{"attn_scale": 0.177, "beta2": 0.98, "doc_mask": true}
Each number is 50 + 15 x the weight over its row's rms, rounded and kept within 0 to 99. Layers, rows and columns count from 0. The size before them is the row's rms in percent of the matrix's.

# up: layer 5 MLP up, 320x128, rms 0.158, rows 71-88, columns 0-127
# down: layer 5 MLP down (transposed), 320x128, rms 0.155, rows 71-88, columns 0-127
# gate: layer 5 MLP gate, 320x128, rms 0.171, rows 72-89, columns 0-127
up71 103:75 65 15 50 63 29 47 51 17 48 49 39 33 53 53 17 78 48 44 71 68 40 49 72 60 44 61 78 76 54 43 62 63 38 42 78 44 25 50 61 30 29 63 64 49 24 50 63 41 62 60 58 46 66 36 33 47 78 53 43 60 41 50 55 69 50 32 51 46 30 58 52 59 48 25 58 70 57 47 60 64 50 72 43 48 11 59 38 53 54 54 34 46 51 33 40 37 51 33 54 52 51 47 40 50 49 33 39 83 66 86 69 48 65 30 57 38 75 47 29 73 54 40 34 39 49 30 46
down71 104:66 65 48 55 59 39 61 45 36 57 59 68 57 76 65 52 63 54 99 38 53 49 65 57 30 66 37 59 62 66 58 57 34 39 31 77 70 50 42 26 67 48 44 25 19 57 33 52 69 69 36 59 10 64 44 35 37 69 60 47 66 45 46 59 45 80 33 24 74 22 46 61 37 38 31 59 58 34 38 63 50 53 70 69 59 57 17 29 36 51 41 26 50 60 55 48 41 67 60 34 46 47 54 54 83 40 40 44 37 45 35 36 62 47 57 61 54 48 45 39 55 40 36 48 64 71 67 40
gate72 095:42 20 43 43 50 28 57 63 77 41 45 73 49 57 50 36 63 57 44 59 32 26 42 49 50 41 60 44 81 37 43 53 57 41 69 82 52 53 49 50 46 31 63 12 47 39 23 44 35 53 52 50 51 41 48 61 25 56 32 56 74 61 37 60 46 69 28 29 52 41 29 12 49 38 33 36 69 17 51 58 51 43 50 31 61 42 42 69 61 50 26 43 87 76 42 50 30 34 54 67 47 59 41 22 46 50 61 59 62 70 70 41 61 29 47 65 47 59 71 51 30 67 30 38 38 64 75 54
up72 092:83 57 48 35 58 61 69 78 21 53 48 54 25 57 42 59 30 44 42 55 26 57 40 55 41 54 61 38 53 39 62 66 40 51 74 31 48 01 69 43 52 55 60 50 25 26 47 46 35 57 44 65 63 82 62 43 55 53 54 56 54 51 40 61 55 36 50 50 45 38 40 38 78 29 38 45 46 56 40 53 84 78 62 43 41 71 44 66 51 17 75 69 44 35 39 44 61 55 71 21 40 33 62 61 67 53 68 26 69 49 66 71 40 49 60 36 69 39 79 59 68 56 53 43 53 38 60 33
down72 094:78 25 44 43 64 56 52 59 67 45 64 29 39 51 39 46 77 67 77 52 46 37 34 76 49 57 42 43 47 46 44 52 41 65 32 47 81 07 65 25 27 53 46 39 39 43 39 66 43 45 36 49 29 73 50 51 47 40 57 59 58 52 48 20 81 27 38 33 21 36 30 49 44 51 38 48 62 65 68 64 57 56 65 43 45 50 46 47 54 51 32 50 47 41 19 50 22 51 67 84 48 59 58 26 78 49 56 45 30 62 63 51 44 22 53 58 58 55 31 76 45 46 44 20 31 48 75 56
gate73 104:23 63 59 39 66 28 29 48 55 31 69 46 61 78 20 23 53 56 24 52 57 49 44 27 34 52 61 47 70 57 27 46 53 22 45 44 53 35 62 68 17 39 50 50 62 49 56 49 26 39 53 53 44 34 40 30 51 57 29 19 50 63 53 48 72 56 64 38 21 65 40 59 38 48 60 36 45 39 64 61 42 48 67 55 20 48 25 61 43 58 72 61 43 62 77 36 38 44 50 12 88 14 48 47 43 34 43 58 63 64 46 67 37 50 49 44 53 61 30 59 51 56 81 57 56 46 64 50
up73 104:61 44 30 49 62 54 35 50 50 56 37 56 71 75 27 51 68 67 58 23 27 69 24 42 35 62 58 49 44 71 56 44 45 36 62 51 61 51 54 64 33 26 42 70 45 41 60 74 44 38 47 39 23 69 59 29 52 28 45 48 42 57 49 53 46 67 45 33 41 29 65 63 56 34 58 45 66 45 41 25 57 37 78 34 58 80 56 48 33 60 55 50 81 41 60 79 70 52 25 50 47 60 43 19 69 66 54 27 67 51 31 26 60 40 46 52 55 71 43 58 24 21 31 42 41 73 30 74
down73 102:73 32 47 64 56 83 41 66 51 44 39 50 38 42 50 67 47 28 72 43 62 57 46 61 54 47 52 57 47 50 70 47 62 52 56 50 48 58 41 46 68 40 47 71 70 46 47 79 64 59 43 56 46 76 56 71 55 22 52 83 58 79 36 26 26 47 48 65 66 36 86 48 71 54 55 43 51 56 35 66 24 46 44 42 62 68 55 39 72 45 45 14 62 44 54 91 67 60 47 88 30 88 36 63 41 66 63 47 43 37 38 48 64 32 33 67 50 49 73 48 58 52 21 50 54 50 39 48
gate74 093:37 37 52 98 86 66 60 59 33 67 47 34 54 40 49 64 53 30 57 51 46 48 59 25 44 41 55 43 30 50 33 55 52 43 34 70 52 43 16 67 59 44 58 48 41 25 40 25 51 47 42 33 40 40 72 62 41 50 55 47 43 60 39 55 39 54 24 48 63 36 59 98 61 61 71 54 40 68 43 43 54 73 72 44 55 30 66 61 62 25 52 24 45 56 66 67 62 56 55 46 67 28 62 45 49 56 69 31 39 54 85 34 49 41 58 52 76 76 61 65 50 49 75 59 25 59 45 36
up74 099:40 39 30 35 53 68 25 72 40 48 48 49 47 68 65 95 53 54 39 59 46 62 52 50 42 46 76 86 35 47 47 60 59 66 48 39 61 39 34 54 56 61 52 51 48 41 23 48 67 62 41 50 52 39 60 94 27 48 52 39 25 62 19 31 54 37 42 52 50 35 38 42 54 67 57 28 55 37 42 66 33 72 53 61 61 71 60 60 50 21 23 46 78 54 51 33 23 46 29 43 33 55 39 57 40 69 62 42 47 60 59 49 61 38 52 23 39 46 58 68 46 90 29 76 41 65 59 62
down74 100:65 41 61 68 34 59 64 49 05 51 46 53 48 40 72 81 52 35 42 69 44 34 66 66 45 34 55 66 28 56 50 57 63 53 35 51 56 39 37 36 59 51 57 58 54 51 13 58 43 58 40 51 97 59 34 73 49 50 84 45 54 40 48 44 51 20 71 75 71 34 34 61 34 44 35 39 44 53 43 54 44 41 60 69 58 55 62 50 35 44 36 44 62 48 69 48 37 52 17 69 43 60 37 26 34 76 54 75 39 32 67 63 40 66 57 46 16 39 54 51 22 74 57 63 41 51 35 58
gate75 098:31 39 56 68 45 44 33 42 75 53 46 44 57 81 39 34 29 55 45 47 39 73 36 41 56 43 55 49 38 42 64 56 24 53 72 65 50 24 59 43 59 54 91 55 50 91 76 54 48 47 31 43 49 68 42 30 50 69 44 54 52 46 49 50 42 60 52 45 53 28 71 49 50 20 54 63 49 71 37 61 65 63 54 49 52 46 52 90 62 35 26 42 51 55 57 79 40 54 45 60 52 33 62 50 64 28 67 59 55 73 65 36 67 65 45 34 46 99 52 77 55 34 54 66 38 50 82 43
up75 097:37 61 67 54 55 85 65 61 68 47 53 62 44 50 39 38 67 51 71 60 48 15 64 86 36 44 48 15 69 63 49 50 72 70 55 51 46 45 56 54 68 37 63 28 24 44 69 53 47 55 31 54 54 57 61 46 38 47 50 61 37 46 60 43 43 65 15 50 73 32 60 44 25 44 49 33 71 55 40 70 47 13 54 35 38 53 50 49 63 45 47 48 30 47 43 42 48 72 58 79 43 66 37 45 42 49 70 64 67 60 49 46 60 61 48 65 11 46 63 22 25 50 83 27 74 51 35 55
down75 097:51 44 79 57 32 51 54 75 52 57 46 48 39 56 43 20 53 59 68 55 39 44 32 85 48 36 46 72 34 65 48 58 25 76 53 42 74 64 65 28 65 39 47 32 53 52 46 29 37 48 50 45 70 76 53 59 54 59 38 52 85 41 76 42 38 59 72 70 72 50 80 58 36 57 48 35 46 51 18 28 50 38 53 70 60 33 43 77 74 29 29 36 28 24 60 53 25 46 27 47 60 39 67 62 67 53 62 56 30 76 53 60 52 69 75 59 49 62 51 46 46 50 71 48 42 39 50 36
gate76 088:74 58 58 95 69 77 50 59 45 43 34 54 59 66 65 54 72 45 34 25 64 43 44 75 72 45 33 28 53 50 46 66 61 14 59 37 57 33 27 59 44 43 62 53 60 53 51 16 52 38 31 65 56 49 38 63 48 16 48 60 55 49 47 44 55 30 64 37 37 37 44 48 53 56 29 52 47 64 29 33 85 42 63 61 53 35 50 59 42 62 58 61 68 44 29 64 26 52 76 54 36 54 46 57 51 33 58 48 48 90 66 53 73 41 43 31 36 62 57 55 45 65 66 78 46 84 60 37
up76 092:56 48 79 54 52 43 54 54 60 63 65 69 63 28 60 35 48 48 52 63 71 58 54 46 56 62 46 54 53 60 36 58 45 72 53 59 68 35 40 34 51 23 79 45 36 36 25 32 49 39 81 70 25 38 50 37 54 67 40 49 70 56 50 56 65 71 40 55 64 51 63 47 27 39 59 62 96 57 47 64 45 66 62 28 34 32 46 40 54 41 23 40 27 54 37 67 11 46 19 38 59 67 40 39 64 49 60 61 67 23 48 47 42 33 49 74 48 71 60 48 50 50 14 35 59 63 31 79
down76 090:47 68 44 70 78 43 58 62 65 49 45 23 58 39 42 31 46 22 45 55 47 74 62 65 62 51 37 19 73 49 36 62 57 57 48 53 47 62 30 23 62 45 67 47 69 33 66 51 61 18 63 83 44 39 75 81 53 65 30 21 67 47 44 61 46 45 69 51 71 43 66 46 88 53 37 36 35 50 23 56 40 59 51 34 59 54 41 59 69 40 49 66 61 46 41 34 40 36 40 67 49 44 58 34 25 46 39 21 41 53 36 54 38 49 56 37 16 51 34 22 48 28 48 41 65 64 57 68
gate77 102:35 62 62 27 54 58 67 28 73 68 71 75 56 43 57 65 48 50 29 48 86 49 45 77 57 56 20 49 36 32 47 59 34 62 39 71 47 34 72 57 58 52 83 68 31 29 58 55 57 46 67 44 54 51 41 34 29 32 38 53 49 48 62 55 49 66 64 38 48 08 52 82 33 42 55 35 62 24 64 33 79 47 54 39 41 60 56 68 56 57 68 67 42 65 52 64 60 67 63 67 53 49 49 39 29 43 40 86 53 58 31 64 43 51 27 66 40 33 71 33 72 54 60 45 57 44 65 62
up77 099:52 63 40 50 52 63 70 59 83 59 62 66 50 41 51 58 43 45 65 53 35 03 77 52 33 60 76 37 52 64 31 26 28 44 29 72 46 68 71 61 50 64 82 67 47 34 53 42 68 76 38 43 38 45 59 66 50 20 67 45 58 62 48 40 59 64 30 45 69 36 64 54 56 28 42 57 68 31 68 52 57 75 62 43 59 59 42 42 41 49 67 79 60 26 61 40 44 40 48 43 58 62 58 54 63 72 42 47 42 57 38 59 70 16 48 35 37 41 39 37 64 42 41 58 47 18 82 64
down77 102:42 37 50 95 58 25 45 47 45 42 52 53 46 49 56 40 49 60 69 62 21 47 46 50 54 34 75 52 45 53 43 45 70 23 75 48 49 50 50 51 29 32 41 17 29 55 59 52 49 19 54 51 04 35 39 41 73 47 26 39 60 48 56 49 56 32 74 76 41 75 21 33 48 63 46 70 30 52 23 41 53 52 47 37 47 40 44 51 48 54 37 39 45 44 56 48 43 67 63 37 47 48 22 77 50 86 61 35 36 56 44 35 43 49 43 25 54 75 19 50 62 44 45 48 66 62 27 40
gate78 105:75 39 40 49 41 65 44 31 77 72 60 51 71 40 60 53 54 55 58 67 45 49 29 61 31 55 47 59 61 48 51 27 66 65 75 60 39 61 32 74 59 42 32 54 58 40 18 35 52 44 51 36 69 52 71 50 42 48 26 59 40 45 55 66 48 53 55 39 47 53 41 38 53 61 62 27 57 29 19 45 47 87 69 02 50 77 23 39 47 55 41 32 40 58 36 30 54 32 57 21 37 43 43 41 58 36 47 61 39 41 30 68 40 32 71 44 55 52 27 52 28 37 05 58 51 48 35 51
up78 102:24 66 23 36 65 61 42 83 52 20 50 49 27 76 54 41 44 34 68 35 35 84 52 38 63 45 45 55 44 46 57 52 26 56 51 31 45 44 69 61 31 50 26 58 33 74 64 59 64 55 46 63 62 21 59 48 57 51 60 53 50 61 57 28 32 14 57 46 50 51 68 44 47 48 32 43 51 46 60 45 47 40 47 51 54 72 38 75 52 35 48 28 62 25 54 74 40 53 49 70 37 48 43 53 28 50 58 38 41 62 55 52 54 76 37 06 42 85 51 25 54 40 19 75 70 41 53 57
down78 100:35 32 46 62 34 45 47 62 62 69 51 38 73 40 40 62 32 51 48 58 39 38 52 62 50 50 28 37 60 18 35 93 48 54 40 69 33 46 76 47 57 82 53 57 36 39 40 44 35 40 54 33 55 44 29 63 58 55 75 67 53 59 43 66 45 68 45 49 34 82 45 63 31 52 50 47 46 46 79 57 58 25 30 44 29 29 60 47 74 68 56 78 49 53 49 29 81 60 31 62 45 63 46 45 60 48 21 27 39 56 48 44 22 32 29 53 61 51 77 61 34 79 73 36 73 49 45 52
gate79 103:40 34 37 26 80 46 57 56 56 30 56 38 82 47 31 36 44 67 70 74 56 52 43 81 55 76 61 52 59 12 46 47 48 51 58 51 40 60 38 32 54 53 52 57 58 37 62 58 42 84 72 36 56 54 41 50 59 79 54 65 61 68 43 43 58 39 55 27 33 47 30 32 53 39 37 31 46 48 61 69 74 36 72 40 53 65 33 37 69 55 36 46 33 32 20 24 60 76 49 37 42 63 47 67 80 54 71 33 43 67 76 30 32 39 57 56 52 31 47 47 48 46 70 61 75 54 73 44
up79 113:53 79 65 74 63 70 70 55 45 49 23 36 29 55 51 78 44 20 38 49 40 52 33 62 38 46 43 45 43 66 53 37 49 44 34 41 54 46 38 78 43 66 40 10 39 29 37 45 41 34 29 64 55 39 47 58 72 53 64 28 32 45 53 66 44 78 68 55 57 71 44 65 32 49 97 37 63 54 51 56 42 49 26 54 33 49 69 76 46 26 41 38 57 63 60 82 40 49 62 46 68 25 44 42 44 49 74 47 56 39 53 50 48 73 30 35 60 62 74 58 34 36 61 47 62 37 34 34
down79 099:39 42 39 14 67 52 61 40 53 49 44 36 44 57 30 51 52 71 62 58 63 52 52 63 47 88 70 61 37 08 48 49 33 67 53 46 56 41 60 34 36 53 42 83 64 59 52 73 42 56 64 49 49 60 42 39 39 63 39 53 55 70 47 48 46 49 61 53 51 39 29 37 63 46 17 57 45 46 47 54 93 50 31 43 42 59 46 37 87 53 43 67 30 45 57 25 73 58 68 58 41 65 66 78 66 38 71 60 52 79 70 38 34 44 71 51 44 20 48 38 52 53 51 42 65 68 88 38
gate80 095:35 62 25 38 62 80 44 67 59 44 36 45 54 57 28 64 71 56 48 60 63 33 31 56 62 47 22 47 88 44 47 51 47 63 51 73 27 64 39 31 55 54 56 51 54 57 46 53 84 53 53 35 42 52 67 59 63 48 71 64 53 54 61 61 37 39 93 41 77 52 40 60 57 60 33 59 52 71 60 48 51 34 66 81 50 92 32 44 64 46 48 46 53 27 33 59 62 30 32 44 26 43 57 30 68 44 33 49 48 66 55 35 33 47 48 21 48 71 15 29 62 52 38 61 30 51 37 37
up80 099:30 30 37 35 50 60 61 42 71 57 27 48 63 58 59 77 67 57 59 40 72 52 47 64 46 41 63 53 22 63 45 69 49 74 49 47 43 63 41 68 63 51 48 48 54 64 49 62 64 39 48 30 65 37 78 33 69 69 16 75 45 32 54 39 82 51 50 62 41 92 60 76 53 52 60 50 39 66 53 32 36 72 41 45 20 65 43 70 47 60 34 55 35 49 69 40 64 63 86 50 75 36 18 47 42 30 52 48 40 34 60 36 40 46 59 27 52 64 58 50 32 43 49 56 43 81 51 31
down80 099:44 56 34 56 56 56 44 58 49 60 60 47 47 76 36 55 14 45 41 77 60 39 35 29 42 47 63 48 60 16 64 31 52 52 58 37 82 31 38 60 41 79 60 40 43 39 50 40 35 42 54 66 67 52 33 51 53 35 72 36 64 44 63 57 31 68 61 46 58 36 55 46 66 72 47 54 72 56 37 67 56 32 49 50 61 47 29 52 99 21 64 54 26 58 37 69 42 58 51 57 37 61 83 68 71 55 52 52 28 36 56 39 56 46 53 66 73 55 36 30 72 51 54 31 55 51 71 29
gate81 093:53 08 23 52 53 64 85 65 40 74 23 36 49 45 31 28 56 61 46 60 48 76 45 42 28 40 66 48 53 36 48 56 47 32 20 70 65 65 41 43 43 32 55 62 69 45 65 43 35 49 36 41 45 62 41 34 62 68 30 32 54 55 68 51 34 90 48 42 37 35 70 26 47 45 47 53 18 39 57 17 53 35 86 61 35 58 65 50 72 72 43 57 33 58 49 50 63 29 51 64 38 37 42 71 60 41 80 42 33 51 56 69 67 54 51 50 47 44 39 46 47 39 55 60 44 36 71 56
up81 098:63 55 21 36 60 56 57 52 42 44 53 10 09 62 33 50 50 45 61 54 50 59 75 67 46 68 72 24 49 64 63 80 33 28 65 50 55 52 61 29 60 53 42 79 73 59 76 57 52 65 55 58 56 56 50 74 53 42 44 46 29 36 73 37 49 51 46 54 55 57 59 51 45 43 50 69 61 43 34 83 77 28 41 58 60 54 82 37 53 36 81 43 69 48 23 65 29 43 18 61 62 35 34 44 39 56 56 58 52 41 43 60 59 57 33 72 26 55 73 58 39 42 67 38 50 67 57 66
down81 099:54 59 64 68 43 56 56 52 58 34 57 43 63 61 38 75 38 48 64 54 50 40 60 51 62 40 45 53 60 46 65 44 61 32 25 62 74 47 53 45 47 63 36 37 41 42 43 38 23 01 38 42 49 46 38 55 62 48 87 52 57 93 50 20 47 45 52 72 61 55 26 42 32 69 42 60 53 37 50 51 40 45 32 43 54 49 44 72 14 35 29 41 54 24 78 36 42 41 75 63 39 38 61 56 47 48 52 62 50 74 19 64 44 88 71 38 66 24 41 64 58 61 45 64 41 40 24 60
gate82 100:38 44 73 38 48 29 53 36 45 46 31 33 47 27 48 66 49 64 08 90 44 49 50 24 48 52 53 27 49 50 49 53 43 49 26 60 32 38 27 90 54 49 33 44 79 49 51 52 30 38 42 49 54 45 35 55 70 54 71 40 59 66 64 46 51 48 50 82 73 41 53 66 85 30 54 39 42 55 42 73 44 56 68 41 52 40 41 19 73 45 56 45 57 57 53 59 44 68 46 35 60 20 45 61 56 47 18 64 54 53 39 60 35 80 69 63 75 26 31 52 50 47 67 69 57 46 44 69
up82 105:47 32 22 60 53 66 55 67 46 58 67 60 46 76 52 53 60 38 70 46 28 57 34 58 45 59 42 73 36 54 13 71 37 33 61 69 47 64 48 47 36 74 59 42 23 52 34 61 85 47 77 45 54 52 50 21 35 38 37 69 38 75 28 19 32 27 44 32 61 53 48 24 59 64 55 57 39 23 61 56 46 34 41 41 59 57 51 65 48 44 59 60 63 26 61 55 59 19 62 47 22 86 28 36 36 54 87 27 49 50 56 44 59 47 38 56 48 48 43 45 51 56 47 62 46 45 67 36
down82 102:45 66 24 71 45 52 41 52 35 43 60 46 51 55 32 24 54 46 69 22 44 37 72 61 42 72 34 96 53 26 32 48 64 34 82 65 51 56 58 22 62 49 60 51 49 40 56 50 67 63 57 41 80 60 44 44 31 58 38 53 37 41 45 50 61 41 55 29 46 64 58 55 09 52 45 45 43 50 58 26 46 42 38 59 62 58 51 97 96 51 51 48 48 53 51 23 66 35 55 46 39 55 43 42 52 48 76 51 36 72 69 50 59 41 46 54 37 49 73 40 39 47 22 74 34 50 34 45
gate83 098:80 56 42 43 53 55 44 72 68 48 22 46 43 76 62 50 65 64 29 42 59 26 32 52 44 46 33 77 28 33 44 61 76 38 71 52 61 27 37 53 47 45 46 59 29 31 40 62 42 28 31 57 53 59 60 59 60 40 67 69 62 47 48 43 64 80 52 29 72 39 29 09 31 49 57 50 60 47 34 40 61 54 51 30 62 40 34 41 40 85 58 53 46 48 61 26 38 71 33 56 42 39 63 50 70 49 67 40 48 61 46 41 33 43 72 57 51 23 31 48 78 70 56 51 49 85 51 77
up83 092:55 51 26 43 47 45 26 72 25 48 43 52 59 60 53 61 72 41 59 73 82 43 55 33 54 42 19 51 42 56 48 51 82 56 72 69 58 28 64 47 52 44 53 39 37 18 53 77 37 44 41 54 48 65 51 50 46 60 61 65 66 48 70 48 54 63 59 36 85 30 62 39 58 58 53 61 48 57 24 42 46 42 45 41 50 48 37 33 46 73 61 65 40 52 70 49 31 37 52 24 22 20 23 48 63 83 52 57 48 82 46 34 49 50 69 59 50 51 75 61 52 69 89 64 34 66 47 33
down83 092:43 45 34 66 43 71 76 54 44 43 75 62 41 56 32 38 52 62 44 55 56 54 63 47 68 32 77 44 52 58 57 46 95 66 28 45 66 62 62 62 62 42 64 50 26 63 44 66 68 41 42 56 20 45 58 46 56 53 49 75 21 76 58 36 49 46 28 25 50 39 61 47 99 68 21 52 52 61 46 46 55 63 55 32 41 50 48 34 00 59 42 47 52 66 51 34 55 55 45 66 57 48 59 51 38 28 43 51 71 42 43 51 43 22 65 56 61 54 49 51 49 53 65 53 62 52 79 71
gate84 096:86 45 58 39 35 29 65 53 52 69 57 62 40 36 58 71 71 65 55 51 84 73 81 36 68 63 57 54 34 46 31 36 63 69 33 80 73 44 63 46 48 53 36 46 45 31 51 41 58 59 56 33 45 46 38 49 31 49 52 76 48 71 64 47 57 58 56 41 65 47 65 48 91 54 35 39 26 55 42 55 32 61 29 71 38 55 55 57 62 57 62 51 45 73 60 58 70 52 70 15 49 40 70 59 72 63 82 44 20 69 55 55 47 56 44 64 37 62 37 49 48 48 30 48 55 86 41 28
up84 100:38 63 43 64 27 78 71 35 55 38 69 66 33 41 38 24 82 31 80 59 48 47 30 50 77 33 29 48 65 31 53 45 55 59 62 51 67 75 57 55 35 34 61 62 58 37 52 53 45 64 71 72 54 84 69 83 69 50 45 43 19 56 74 58 36 63 72 41 52 44 73 73 53 30 34 35 63 54 32 76 73 64 56 54 48 50 37 57 39 51 59 58 50 42 84 55 56 48 33 67 52 51 24 50 53 22 54 54 44 47 55 56 51 63 43 79 46 58 34 29 56 65 49 43 42 63 52 37
down84 099:27 38 50 50 64 51 29 62 46 58 35 54 38 46 48 58 71 38 41 40 45 34 38 57 66 68 85 49 42 46 52 23 34 52 59 43 48 52 30 70 39 20 45 45 53 55 56 45 50 24 41 40 71 57 43 43 32 68 62 74 40 38 32 05 35 29 56 53 29 47 53 56 59 56 70 61 61 51 64 44 47 39 78 54 54 29 71 29 54 39 28 30 30 77 32 47 41 73 43 94 59 31 64 62 38 46 37 42 48 48 61 24 70 78 65 43 72 25 47 38 50 50 33 35 32 47 53 50
gate85 108:54 52 67 25 44 53 51 52 74 56 41 47 43 49 38 52 50 47 48 56 47 49 29 42 65 32 26 48 58 34 69 49 52 34 56 34 43 24 57 48 24 83 37 34 53 81 52 73 34 77 52 31 57 50 51 65 40 61 62 64 42 71 42 44 21 43 45 55 33 48 24 51 54 59 60 47 54 50 20 46 46 55 24 50 99 31 46 63 55 28 76 46 57 38 15 65 61 43 61 26 58 47 41 84 62 52 38 45 28 58 68 62 48 50 32 70 41 65 47 53 43 45 46 68 58 41 40 18
up85 111:41 43 21 59 45 50 43 63 44 53 63 36 58 79 40 72 57 32 60 39 47 55 82 63 19 67 56 73 53 69 37 49 59 33 36 60 43 62 35 77 38 36 68 60 40 37 70 71 59 50 76 41 37 65 40 39 48 49 49 68 32 64 41 05 37 29 43 30 47 50 50 55 61 15 45 54 55 39 70 17 51 58 42 21 40 58 58 53 62 53 62 46 55 42 59 56 80 56 49 51 42 47 43 27 46 54 58 40 80 23 46 22 42 58 49 52 81 54 22 45 45 50 49 61 63 44 78 66
down85 107:38 68 24 64 63 56 55 66 48 51 30 36 68 60 44 41 68 43 65 57 55 31 64 35 41 80 86 60 37 29 47 44 34 42 48 64 34 66 65 19 68 11 53 64 61 56 40 70 48 30 74 48 52 40 47 36 38 62 30 37 61 45 45 45 58 71 69 25 55 54 81 65 73 34 53 52 35 45 50 46 55 67 59 60 42 59 47 54 68 68 49 50 39 69 74 29 33 60 42 48 54 49 48 62 34 38 58 50 78 59 20 40 52 15 82 41 71 40 37 54 56 50 51 66 45 78 63 63
gate86 108:31 51 48 22 39 18 15 51 62 51 37 27 33 40 69 43 38 40 62 60 44 61 49 32 66 36 35 50 71 32 42 46 59 49 43 43 49 29 55 51 61 43 49 29 64 20 37 50 30 65 58 60 60 53 57 54 45 70 49 56 63 59 56 53 57 26 81 51 53 37 38 54 51 50 46 33 48 50 38 46 36 69 53 46 42 32 39 69 63 51 58 47 26 58 63 52 32 77 45 15 72 11 79 19 56 44 37 89 55 38 63 49 61 34 36 45 61 44 67 43 30 55 36 51 86 53 21 50
up86 109:63 45 51 65 40 58 45 34 66 26 57 52 41 29 67 59 37 73 47 38 42 54 51 45 35 42 07 58 47 39 43 62 46 48 33 85 27 64 78 49 43 47 33 72 49 52 41 47 69 76 60 76 77 26 45 33 37 40 52 77 66 54 45 62 54 23 56 40 59 43 49 57 26 50 59 83 66 64 57 50 47 35 61 54 31 47 35 71 41 55 55 37 34 33 79 85 50 17 67 55 49 43 71 27 54 35 57 55 52 61 80 55 64 45 66 63 57 51 64 28 40 39 56 49 30 45 63 60
down86 107:54 44 59 59 39 25 61 49 62 11 39 38 39 30 55 55 53 37 30 36 45 31 61 52 29 46 55 54 41 46 39 62 70 42 47 41 19 52 66 49 50 55 16 69 40 43 41 19 63 56 70 60 71 62 60 41 37 53 57 58 75 59 31 48 69 65 54 27 64 39 36 37 54 53 72 68 79 78 54 52 28 61 62 32 39 43 49 75 82 55 52 59 48 56 62 56 37 30 49 35 51 43 58 60 30 34 40 74 73 58 80 39 54 45 75 69 82 43 82 43 53 37 32 63 31 48 44 60
gate87 103:38 69 69 53 47 38 54 62 52 33 82 65 38 55 14 49 29 53 38 73 57 56 46 33 40 54 36 52 56 39 65 18 44 49 43 61 37 29 43 68 71 52 61 68 28 33 46 56 40 70 50 83 51 75 24 20 25 77 83 35 64 63 59 46 60 38 66 36 42 63 54 58 70 48 57 51 55 64 73 29 66 44 42 46 54 69 45 48 37 46 44 58 43 46 72 41 42 67 42 17 48 45 56 60 64 29 10 45 43 71 72 57 32 39 44 34 57 71 45 39 52 73 46 41 54 69 48 53
up87 105:44 53 48 49 64 38 50 73 44 51 45 15 73 33 33 60 63 47 51 60 34 60 36 41 33 48 29 35 45 38 46 51 50 41 36 97 48 46 69 44 54 56 45 59 19 61 49 54 66 47 29 43 17 23 85 39 52 44 40 37 69 39 37 49 35 48 61 45 44 59 39 47 45 49 69 58 30 47 52 38 62 71 74 37 56 61 47 20 49 43 29 41 61 47 30 39 18 51 44 51 33 66 44 48 49 21 49 31 77 60 40 56 56 34 30 37 50 23 68 52 66 76 39 84 34 65 55 78
down87 105:60 41 47 69 60 53 53 37 61 62 51 44 74 42 35 56 69 43 62 58 38 66 37 24 66 12 47 41 45 36 53 55 89 28 11 65 27 53 75 52 64 52 45 55 44 49 36 64 81 52 26 56 59 28 85 61 44 44 34 39 75 29 38 78 27 47 56 57 71 49 45 52 31 59 54 51 56 52 24 49 48 67 62 53 42 47 51 54 56 70 34 66 52 66 35 69 14 56 61 41 48 61 34 38 50 22 49 55 66 49 37 43 67 39 66 52 51 41 72 40 60 61 62 55 88 54 62 56
gate88 107:49 55 77 33 36 34 75 19 70 45 42 45 33 60 53 39 50 32 51 44 50 26 64 36 65 20 41 48 37 49 49 48 37 31 69 40 26 77 54 52 57 38 40 59 34 33 50 53 58 57 39 41 24 64 56 31 53 29 50 46 66 63 24 24 60 63 58 38 77 68 50 81 34 60 50 27 43 38 81 81 50 66 57 53 35 62 20 43 63 54 56 26 41 36 50 63 36 31 26 31 56 45 67 26 30 35 66 51 57 62 47 47 43 44 40 49 52 79 60 57 75 42 57 40 79 47 43 64
up88 106:29 38 36 62 53 45 61 46 62 81 60 51 74 62 80 76 73 64 50 62 65 58 37 32 32 47 37 42 56 41 27 45 52 57 55 40 57 50 51 81 58 47 36 63 34 37 68 43 37 50 57 64 78 55 34 56 47 57 53 42 52 49 90 56 47 50 59 36 42 29 52 71 74 82 57 66 62 62 50 27 44 36 70 43 52 42 63 70 56 48 47 67 38 54 64 61 44 49 56 57 50 55 84 41 30 37 56 75 42 96 48 64 43 57 55 50 36 48 80 35 59 45 50 63 31 90 50 21
down88 106:28 38 66 76 45 54 63 47 42 44 42 69 35 56 43 22 56 32 55 53 54 58 73 54 56 42 54 62 43 41 91 78 19 35 69 39 36 42 59 56 65 48 48 66 39 31 56 57 73 48 19 57 16 46 58 65 40 47 54 41 49 53 35 60 70 43 29 53 72 38 63 64 59 52 70 42 61 26 29 47 69 59 46 56 39 62 42 19 72 45 62 52 31 32 43 56 59 58 32 36 74 36 54 51 36 37 49 54 50 02 49 49 62 56 46 55 42 75 42 49 62 60 36 50 69 08 53 70
gate89 093:34 36 75 36 42 51 29 38 56 44 51 50 14 27 53 51 13 24 47 50 73 44 66 59 56 40 56 55 73 63 38 40 50 70 38 47 42 53 53 66 42 48 57 54 52 33 41 76 54 41 41 49 46 51 41 57 79 34 74 27 42 67 46 66 36 59 45 27 67 30 62 78 44 74 33 65 66 49 57 08 39 53 53 48 59 29 47 49 58 59 57 39 72 33 58 50 46 32 58 74 42 56 45 69 29 47 18 39 60 68 20 32 63 43 31 49 14 42 43 41 29 34 68 36 55 53 49 37